{
  "n_layer": 14,
  "d_model": 192,
  "n_head": 3,
  "n_kv_head": 3,
  "head_dim": 64,
  "d_mlp": 768,
  "vocab_size": 989,
  "activation": "gelu",
  "norm": "layernorm",
  "norm_place": "pre",
  "norm_eps": 1e-05,
  "positions": "rope",
  "rope_base": 10000.0,
  "rope_fraction": 0.25,
  "qk_norm": false,
  "attn_scale": 0.125,
  "bias": "all",
  "tie_embeddings": false,
  "parallel_block": true,
  "init": "uniform",
  "init_std_qkv": 0.0292,
  "init_std_o": 0.00552,
  "init_std_up": 0.0292,
  "init_std_down": 0.00276,
  "optimizer": "muon",
  "lr": 0.00151,
  "lr_mult_o": 1.5,
  "beta1": 0.93,
  "lr_head": 0.0049,
  "warmup_steps": 200,
  "schedule": "wsd",
  "decay_fraction": 0.69,
  "decay_shape": "linear",
  "final_lr_fraction": 0.05,
  "batch_tokens": [16384, 32768, 49152],
  "seq_len": 128,
  "doc_mask": true,
  "z_loss": 0.0001,
  "train_tokens": 279300000,
  "steps": 9280,
  "dataset": "wikipedia_en"
}
Each number is 128 + 24 x the weight over its row's rms, rounded and kept within 0 to 255. Layers, rows and columns count from 0. Numbers have three digits each. The size before them is the row's rms in percent of the matrix's.

# down: layer 8 MLP down (transposed), 768x192, rms 0.0859, rows 721-767, columns 0-95
# up: layer 8 MLP up, 768x192, rms 0.0848, rows 722-767, columns 0-95
down721 104:148158141097113141146144119166110103142110150081160109131160147152113108122132144125132149151135181123140188111140110143105136117099129145166101107098112122110090146124125127134098091126110192139164135137151125091118118137106139094128144100130126149117155139144122147086130131137104120089
up722 106:109166131145146126137136088120143127138107129140104150129105108110135135141107109154113113083143138121120109117135093165120095116094131181125140110150106114124142124160147103141114094066148148148172121136147140106146086188097138124128195105120107111145143121083151161128166112170117152083
down722 109:114121109130115146137158096136144169139078120131116145177120116143138168143100122106144152107110138140101125128160083156139107150122152147123175110146077146156122116139133102128093126123141138124182114130118137146154153143176133137118113111135146155076145188141114119150116126137097130058
up723 092:139128118126123123158125135145117172123124134107122135174111106104104143165105116108124130170114159147171118130125104143125117108163186082123120111133114134166156094076138131094150136098121132157150145082091091085069161119161137073165118124178122104104099136120157122092128114123121126141
down723 096:131123121087138080151167117105135140137122108123147111155141118095108162131155162139147133148148176131166154119141124125140129163131111118122117144115169104157127117117098149137133116067143095127121118106089115106088145155122085131085142132150115133070120179128102144162141123153165164124
up724 092:139133139125109137090111117159127138132136137129145126129121141099150130168107135115130131103121141108160131121133117129124142135114104128115083121162095121114120100142170133113124132090162156136162160170116111099085151174148169130154113174157112117133101164099123148131147132160090177121
down724 087:105104072143111118138104141147175152125149141136155141142133144164088102111149167130137102142167120148111104101145131149162162137139138135167086128118163098102165109110124138153096091137113119136133122175159078150140128122133097136106140165140114143098112142133184092128130127072155095114
up725 095:125097109153148134102103160118145145116091116101141127172084147141123090097129122100138156103140116126121118147122073133117159140144118121125125173127173110147126152163132151115135137096152100167131090128132083183085158161111103153126130137129148093145125131083139136131128127118154139133
down725 092:131144122131100085118142156132109136136129160068090124138158129129178143143114103143099076134088100178137125120105147155104106136163117126115110132107129136117135167145147142119156113146120103062151137118151155117116134135125156152140107138126094133140044131159177180164138101105151137113
up726 098:185131099181109122121112109171111123105135123110181163104092167136156083113146110143109082104107128138152116165122128078165112133146092124111103171093084085153100154089151103181151133092145127145075101122099101133156089145106131162119182145112152132130150109112127132130135115123119113151
down726 098:131137107120141122159116109155079151127157136109155134135117134158146100164097160093156139113088133078146067149130118084143155136072144099109117112154087138093154118106139088107112138144125141085123159161124121124090137154151170129146091155129147134121118123105074164160148137114150125170
up727 097:104128119117118109118125099136137109168139134093125138170094094141178111136128139077148118096147106102111106105128067131123131108113137151121141134162102141168132112109127103099093102144119164139115156150106127104091107150177078156114121111169171147122174163134099135119159106096093133099
down727 103:146120148136108094151126162133137173122166121080157143135139137093120102147087119178149137175084163123165125135145143105166132137120178118135155140149140151108118113103119117121145164116108135137128139121137128138170105109109119107134144143126105086140178120115142120099109135161139106082
up728 104:098092152149115090138183147095124144126090144111141178153158158150130135112125148118109091149106150132138127167115142105142154143111132151172098154115102142156101154109168116124174124109175122142103138121111065126140094105128115118104123143111152087146138137130144104164135103105159117142
down728 104:124134121136141154099154129107131134158135103125148112143106141111100112137114146141126118133157133126123141123117135135110138175112137115162121142126159185128093126134111133166142119089112130108157091096140123098132094089111154134137100154077149121061111148154114147143114134128126136117
up729 103:165161121146115121136142099094116131155118147090163165146165165096125106119094143122152139126108107118100078115128146084153133128156135113100122142144180124121107145112118115151142181123167128106141120120084137096124115134132117078130185165145119160155137135096099128101105128152093143114
down729 100:128135151110143147167100123139156126093145136143117090136137136127143127054127160100090114134151109129140155136114108126109128135121131097122158117067115146131121139168131125073102143123106168111112105135192128157121128126129182129138082155146140133099085159161137081143149103102154125140
up730 103:153159136137112125149129105140127133128154162155115137105130129149117111168131125147133119074133123153113180127154153118134104126176127107100108154112125137117183133101127087118132094126125098160106117066155133151133116184143123143130109165174116113108164178090128099121146144162099126111
down730 103:150126115111126075101124145129111137130107118154103130145134154157101136155115131138123168118112114116150137153134133137066163111091132144116138124093140145117168084118079143147140132136120169141143143086145120138122111152145136123173139135110104123136191082143131155118149185159138141136
up731 105:168110125169137166071138141110116189095158147112148142190133101133100125117162166131092127068089121128133133134130118105095130123128146110117126111149139139125105119172136122095093192179145092139117113154128127111148165165134138115162161131146101147136153096135188142111113132152121139146
down731 106:088132145107158098084156120146135145155136122124101096179118134120137121111111120136109162131084125125110166113143115122146080105162109130129141134158123106125109078111110135103151117181111124099128167125140126104165131099119144131140120133145107126144146136141107109164159123118114132077
up732 091:117201138140128179124156117170149094092149150095124168138112125149131102153138114121133137113129136100134124158109078118111129146128145093109190084096105159119160140137097102130130163158168141115132128164123128130140085156131103111147085060119093134143106088144126112138130109149138107121
down732 086:138122129151122109112107151148134169105096139151135107084149109150107067114097111144153158138131110115151115123150221120143143145129117141159106130118142120111111130140122139094138165100137126122140134135107159130107158074136117161131169123143135121188177121084074149100153111152137147101
up733 087:160177142102110143125127116118158103168116158138115131091159125137120118151106182107120102127209077140137127116126154132081127112143102159125160159120096119148125162147115139119120180113130134124128116078105162121157114136156135119122158093101143126108092122109135138103122136140099081125
down733 086:071122169119168166122085151101114150102128115095136123112072162153159134080119170115146108127139104118104166086127101151118104092101099146109141131098096105151160133118121135113131106158092170096096121111172126159145121120101123132127075117156144117119124136162117106087077155128117156150
up734 104:102124150146116127098163136132130116105116138147131132160125126134167124145138130104167139090160090111070134113129139162127148133160103122125116099132116164190111107148100119149112129144143158171080088071133117141110165129145106115155116175155131134173106128132108122134155141146150092095
down734 111:166130107142147108184095125149115161134095116110114091074137137143128107132116102118123117113085116103153127151125168110146130121141151122146148147120141170109123119067153136133165106091122129103149146119131146068139126049128152112084100157108126074105122097152118167139130130156097174155
up735 103:136127074153118143116068155155153120130112159123164119113148129115104121074115152126150110102095109117168121098107116100152115137147060111088173160078164140100124114143105164115136084128139136109110133113113112142161097159081144127159129129144135112126108143136104120139126100118132136080
down735 099:097153162136130139154133137139133103141093111122115131154117108086160128117122145128175116126159156124137108114133140104104122139130124159172120107170118130134139104123139113058106083177094163105152149147119104107104145069133137166130119127110109107113138103153161154106131232130120099136
up736 094:128080143143164110127121178090153140173093119123173179113120125115123175135142123072150140082144126175108104116117120115108167125116133164131079108147105142112120111117133119179129112108140147109081158134137114102102112149117095129126082145146084106144111103158113146146142119124136067089
down736 094:164145125120161142166119142153145117135153080073108136078134144100115134149146120136120102161113140142122123143091128113099097099153135158133135133141124105155104089110098120125106096105171074147113151132125162123100111103121171124139144137113102136101074166126131123115137167116142131113
up737 093:130088120158157120110147103133144155153098189138145178140092151126144129093140095106113158136137142157107121115118121097131147132123163144112106103124188126106089148143165165130190116145128109129137132106116120148154152112127126144093135113171124117148101108133149173147136112138092200139
down737 100:101116096167117134136121123131136119058118138104155132106112156116154156127181150131095098090116116146137168093147143191082089135135126124120115102114083115149162137123141123081101127123138119164109138143084140142120144096134145107154084133133144155145137117086107108119099135123141163099
up738 101:117162129162130151138170142124150133099121148115067121116090092134162080125138124140141098123128128105111144098139086121111085166112127151162121131153116141143139114105119129172124114114136089149165163132100131156133141128131128158151146099137120115157074096080097149156129177132166096065
down738 106:138131113115158111148134134161098110134107140133103150110121126101131184112173129160160111150140149136197121171120143139132124101106123136116100097175125151109130140092151127100148110113129167089120169159144136125114136147103127067143118118092148101162163153152125146081151131167154101083
up739 101:168121151145092109147088118128124150121145110121119098141108122171138139156116141190115139111148104148134116124139133186134125139162141093098140092136106166159148097143128156150140143113148150103106169102170122074147154133117112129100166155135126093124122122139131102103070087097143078165
down739 103:109144125115114128135083157128127086211150151149140141136126123148081133118132148099092127136097138130130155159094110099123139149089114173114108133122118153146095126112109148132098084123141137159136130119166084172137145135145135113152098135117125149076130107110139113159146135118095132111
up740 106:124103108165139138147131143101124079127127147133123135145076111125148112132106165114179131075139157172142133110136123124123152127128147149098151116074089112140165128125087175171181117146154129105112110109138099109143083122145145154123115176132121068153101115122130150146111090154162151121
down740 102:143176090139121146119117143166125132121165074108097142122148160079115110134158114098119129105156171155116133082100114141149147141139104108113118101120133172118096116109152126080103102092138144130124125112140125124157146125109134117087117137115160166151168109117159085134152181125085158120
up741 096:117137151088098153116126106122121090072152146122100128101128118105134145127131128104091110113103167116140142093113100121113110163142095148158160144139113140140109113168141111160153088112178140141096135139123137158114149061083126125105106175151109146121144171125107118153179144141132104101
down741 098:102106108124116160121125137115096128121125130100114134114132189087159134156142136137133103104135138110117152128112145118148155112177120157149079172183134131146121075125152129133134085077102153121122144087136127128147159155158153128095104132165070128134126146118130069108168128116108139133
up742 089:120061168151085125123134165155113140108126102097135129115119117112125099146145130120151172083148145172098128144143122090139129106170155121110104160141130115137119178166130116113102151136176190126132115147143123097107094129118133136128126138112133149123116140121095133139183135126074149092
down742 087:149133099180170149121091152101160122132145117157127106144135136139132152073131119169101119086100097135135121171128141130136125100138079120110106170154121156131165159135113158152144125112139084139148113135087118137108140104149105097101121098143121167139131082146145120114141120140153125148
up743 096:144127131106107125144190105143146146139128118112159102093123115135141124135122126092119138157109127110081090143133117168159131085144155126155178123122140092112148154101148152124136111149109113124149174113126130178156080108135091158119139136100170096135091187137121128115166086144142108161
down743 098:127160148196165139124132150127095106130107122143142131151170137128138096103151108090093168097131137144107150104153124164097085185154110143108150100138167128113088100154146159126162155131102147099158151137085154145107125149134130127126108121134138130118112105143146158124091178141080129064
up744 099:136110105113086123083160119135087136128143129116122132141091177090156111112082126123124106135064134118118139138161148127086086120086122082107141101176142162130164118108100162085135143107143133110145152112111092101103075126139127138108139125147131143110131137144141164115143082115129144135
down744 096:139150136146141135151127152133121115102171124124137105143127088179112146088112107117142130154110139130091164112132085169112180125178084138128133103105110093140104142158133135152116128154099107146088170123091135129117122166159097117132103164121108141162122123108131107136153130143151096066
up745 109:131094154141146109147073156129099135155104157116161148131144142059136144082140152082129111149106122159132155100111086083143123094111123124143163103142087184094144124136156139133112171121126159124099126109096137076155116119143181155118146119166093107155102149132150118127116113121133120103
down745 106:121138168155152112149149089126130128125099078143097115083150115155160143134138114154117156168181112148140139102136151142118154143128114134118088151101110125135075133140141095109159068112164113105122152096128187122083159099139105137124130137147150106162136129151077131137125135162143097142
up746 097:133118150137132107112105176108157118132097147120140115125119113145165129151138108131131096147149103145100108138158121120147138135113129149129143095145098103093139119109156112193125155121097129130147112145082098144135126090097150116110100113140129089081129168077078149145142078171128104135
down746 092:095095131135107112149128111173165101098172101138119126143127081136110144120153159134124134110134137110166118153123128117124158124150170104154139158143132120123120147145122116126124142115117144132150175091202102106145149151133131125157151105151100081178119076133117153158132137101132117065
up747 103:120095138107118112161107124111138126130108123112166093172080161108116162157123130113104130089150137111109086111093145181094117149105120107069126127092177122166129130111143147102144182172145112163118149159129081107086128128134162127127138142146156149120113111138111099161118132131096112158
down747 103:125090153140165118129085210156094150141140076136168092151126117138113159155129142134133089117116135144135091117139126156143110133106139158138132145116150138105107170115129127083171156133120125103104129112148110109107114134143141129152122115133171149143138169154128112150117115145102099156
up748 107:116085111153131138108099156133103111111090154121145078090145110118145139159085147140124171134125169149109168110106114098168174130119164134124144110068110094131143140149133095100119162126112160149131169092113140125164161154163145086082151122144104117123145169120100123130110170134125109123
down748 109:112090153115115127072146141103171178108144120057085119123183118140151140147129123095102170131144135110145183179145132162095111154155126081155094128107087111189168093141074130117126157096108116114135094117176147126117135171127132115169079090175140140134109115134146111134129134150097087141
up749 097:148097135128108107147059115165111096121151099108130153151118175176121146087089156115180144116184117173128111139100100102112104102140117151124131167147133128128122138128146090091131141121140127127113136138137091128144130117085129087136145132123107151105195151131106119072119127138086129107
down749 092:114119099136114136129134147103140114121076144150145105152162074111126126098126109144105070159075168148119143162163161122126164127111145094138134094131146165130172149124122140115123147113119112106086154119133124101153110152144113141120126125153143084154161126111126111149126134142202147146
up750 100:152107119146165134138147148157107141156113187171094094132106191116165116125133126113122085122069110093130107157137108114119089133150164124122127126108134138152137143113096157111128111120133090103125159153126151096148128138136061154123072108135139141132172108113076110108093131099135118114
down750 106:148151136163114131123105119167153132119103124137119171152108171114088134120135138121137143126119135145112105112093158114134174091121136125146148125115094126172122111140171106154110097136123166085096096147084095104096103142038171125116120135133107101156168165176165130114113084139083108120
up751 094:124145082160131153076127101176134120144144140063143130113150077121098120138089126094115137136145132122113119126139148142128123101079171107156146119129120132124117170112142129157146125094160086152157125126124109124174118130157140096111133132132099099140147162179135153118117144097122158131
down751 095:129115111172201081083143152150112120082124187080161116148159153116131123128105143136111119093096133106125149132137091171105171112115082152089154121130141120137101127130110124138149114127170112144137131142143127101158072148153140113099122117112111097117172138119093107128163115141123102115
up752 093:141115142148104127119176108102114127100116145124087091124168144116081171103130187101114133087133163118147105124153128120161139079156094145125135144105162120106119136117154105111136143106117118157147142129130104105090129116131143121162115114153105093087153155140175119112148119103130112154
down752 094:170152121140106124147093152154122092136132164091155106102100118138148124127137168124154150099149101077113137119128096152105144135130117126132148066142131164146134113083130112124131104093102150099116123117109150097093136147125144153108094136101143111142153133147149169111163094106122139104
up753 101:119086107120096124133126124105151140108145076188095129133127122161116097100182137127196120088152143162143081144131115181081111131137140127119120163143099140104118118137138095108119156114103113160082129151140137127124107151139148160140124122170111098152116116163118126138152134108092121131
down753 105:168142124133079102118152153114134119121094103091132095121131133149117117107160123132131156135156142136136178149163146122126143100101089153124142149133154181138131134106098155117147108145108129107136143176103102116135105099133163106134147115163076145103136114169140137098116110161146118078
up754 097:092152151130167142115119164100150121096096178120128145136142122135134155105129155127123125104136139153152141141158163108146139093110109139100155083116145142092106126166096140133123072117112101129080139085127136125101185153112144140082131105152114138135111150131121176135125155114158128116
down754 100:129135122094139148187153123111123070108134115144118127142051105128124108112157124137165142172110113110147120166117129146123150175140141128086138129133152117142112150146102130153182144089134108123108121146079118138128148092108146074138132187080129144104159142092105146142164115133174109142
up755 090:085087105151166150104136140142115114158123117109146092062114133140110134149137151139126082117133118098142148111150146157161112078160108134132114146158149163123115141137135146115118107097137114119160084089087099113120133123106115141136118123126165133118156109120171141157154131111084090153
down755 088:136110133115114117137103137136144155152117156130087134115124115118195104106125117140134144125155113115125119147119130042148110150107096134167129144140147110101125134143127102115062136137113084136151153118111160107159108103144145115161169137170111100170107169116106103138096102111162152109
up756 101:093132094121135099132057157115115121103175121145131113138148079125137127155156113169165130149128120141116114138150117152162096141128126092157102182124109123138148145083142097135101148130141123140125126117133098109080116127133124110111113138123103155128152130113105131152118122122156119110
down756 100:120193142128100145114129109158132122142142105145142152113119117082168152093125131140171146145119092143123117141125144139129102201093123121121067140120107126112142147106117093106137118120136089171093164141103151147131166105097113140129212111155147155132078149120092163135112111083119118139
up757 107:102116141125128152138129170122158109119148112131141147095134122156111159150145103105183148115074106132144106088155124081119143160102081156169098108165176145134123179102095173172086136129123130159099101108142114131127080117107122108169097113156149142145089159099130167110106138115145114169
down757 101:159192099142106122114129093154108154127140171136143101124115159147120135139122119143108136152120133087106138122113163152070133152127160162119153108107104123140121096144111120141147130168141119143139116138085114116156163134126161134158152110107081144111116112126125101152134110124124177133
up758 114:086112131128115147166137139131096147103157127133127126124122117142134154123120141099130118143127089095116134132181127146143122143140136089133116138148144157157168153158126157151130141158119126119116147113103131114159132143116158156140166104144163112101125143088101090115142081120089113120
down758 119:149140126125163141154139140129136139115075074138110134111129109114146180162117131128149134140129117071150125155090138148141123142113095096120139155113130154189138141118145142157127103119124123107101114116123137104137111100136128161144121119152142062116084163090162133128129103151129131145
up759 097:186117119146148084146130141140127111119142122094110162119116108111132158116139136138157151122118132129127117116130118150137109126133095125128178107123104164092106160123099133168107150116087116105163137131150110143106125123148103119144130160124125089130118123172129140137090090161172124079
down759 095:121143162122117165083128144137104141103119123123098159133108126104158158088076117140177129102125167165088116079103151126116124096119125113125119122126099133101171084114118116170094118156106167116137102097102110155110137128104145101121090110113118171117152155136070143179137140134077178108
up760 088:088097143144128127082139135130143091166082145119076157138111183124093110123158132142137102131127183158143104122145113066108116128106174157123120071078156118086112138117114103135081115128095146100130114137129103150115136114151117125147115124148143132126114138139096123165097097112102175158
down760 089:121150128127128100132123110118122119075101150165130115109097137163142154096100152109110154135137152101088113105106141157141131095103125099167123151129128166157155119159129135126143125156146157173151107143095108124164092117112126115172125147121104129078185139135123136149146143097147129094
up761 109:130140140120116113152174146113101109124117150126160156077115134187141135159164139133114148120140104169104128136153093087135117120112103149142105136093110139101134091127158126098158133123110137096106112122159128100099118165127119088130124120169116134103169142140118124131120127168155118126
down761 107:164104153145144112149115127114113176095131113127105187144110104158134125146107136141128102154138136135146109107156163122130141099127152116100116107116170121112155187141122126132097152119091120137135134090127141161135081102143153134123135132122115132089106169130080110109088145146141145128
up762 099:148149158099135165114095163138112122135154126105146140107116119133153145096105076142100131160125127151155084128142100116166132152167113136140138159126116115125148126149094077157118115099141128141141085106118104167165113079120135171125099087140148086126134151103135149122158135139168120107
down762 110:093099168152134104195111117108090120130123115173124138124140144121132146129116113118080113186138122139139113112132137097084149115189173144157133148178163133133106141117116139119116099098108106096122165115167107106160129144136108154110138136135117099079143116087133135124118103115161155115
up763 095:120138124157119083118151110145130104143133163154165107148103117151132091162099129101136094149103119180109137136155146153134162124105150111145138139123181110162119100112124077088125109111130159155116128130115153121111113120159103149190138101109115109126103139112153110101132149140119109137
down763 095:112112165096101111184096133159094147128148076101099143141117135092146171140155166137129157151170105074124132123127131139126097125116142128125150139138079126111114151168150141148139092136147106109139129147108101162107173126102173099111115119132140103118122113105110154158153123149139136109
up764 104:103125087109128128122141136117153133102116144163150122098129166133102126134102150126115151106150096087096097118148164146151131119140126095137138114164090185127127127133154171165100146135098153145148096127146132099104127161086102121155092122180118148130119152125105099186108127120103120160
down764 102:095150154152183100150189115153166124111106123140123091116149142100100134137171136117076110123095172140144136143127088152106108145094099129162117095098142136079114134158102131082162145114145164125117121113119116105131067128136140131163136157101157124110186129160143174142125098149136117106
up765 101:120151162149128124129133141130147138139161119158122106101099120155146129136166119111090161169141107114106150075133091148156168097126103151136115118101121110129137113127150073139123144106146122142138104117107113147149139113123144104180066101167115114138163144103084115073129102122139134143
down765 100:086156134129117091113139142125140133112126145098091138168170138150146112138147110140117155199143101127174098130167147107079141133123180122156131131132144136124112143151107143133114132066121114124092169091141150138139109144146131132095127092113131131154110133144118097147120121087135139132
up766 097:110116114111145127117137142154123092089172132153178139106146101165107131112136151150131098099121129143156143156130140139153116156118157164172130137114119111118142096154123078158139133167128111123125125121080113123126160133148123172132111135097108113137130143087116145144124096108091083110
down766 096:117137121140113155137086151120144129103117159156170078129163157155129158172123114144078125059104108077133117109100122147097166134126140151143165143142122099083116138164108107135120123073143051150139145086131092150140100132155104157102116131080106141157137111111121131157125116095120112127
up767 096:129162120112094141139122097095169157117125118104121117179157085146130111096172112112181171128121131169138121123126136146112125152096141125135146088139114128125112123146155127134068104117110124123146123164112137115163112137171118110129113129139128146135092155154113130138118132087109054133
down767 092:133144109144128104098126096128116117101150053122118129121085148113171128112157095137160138108133133143099146137117140139144174159108117117110129093135108170119122091061161142120160104145159100095098130139119109133179074158120115117115111104114129143125077151117144118118127144135144149144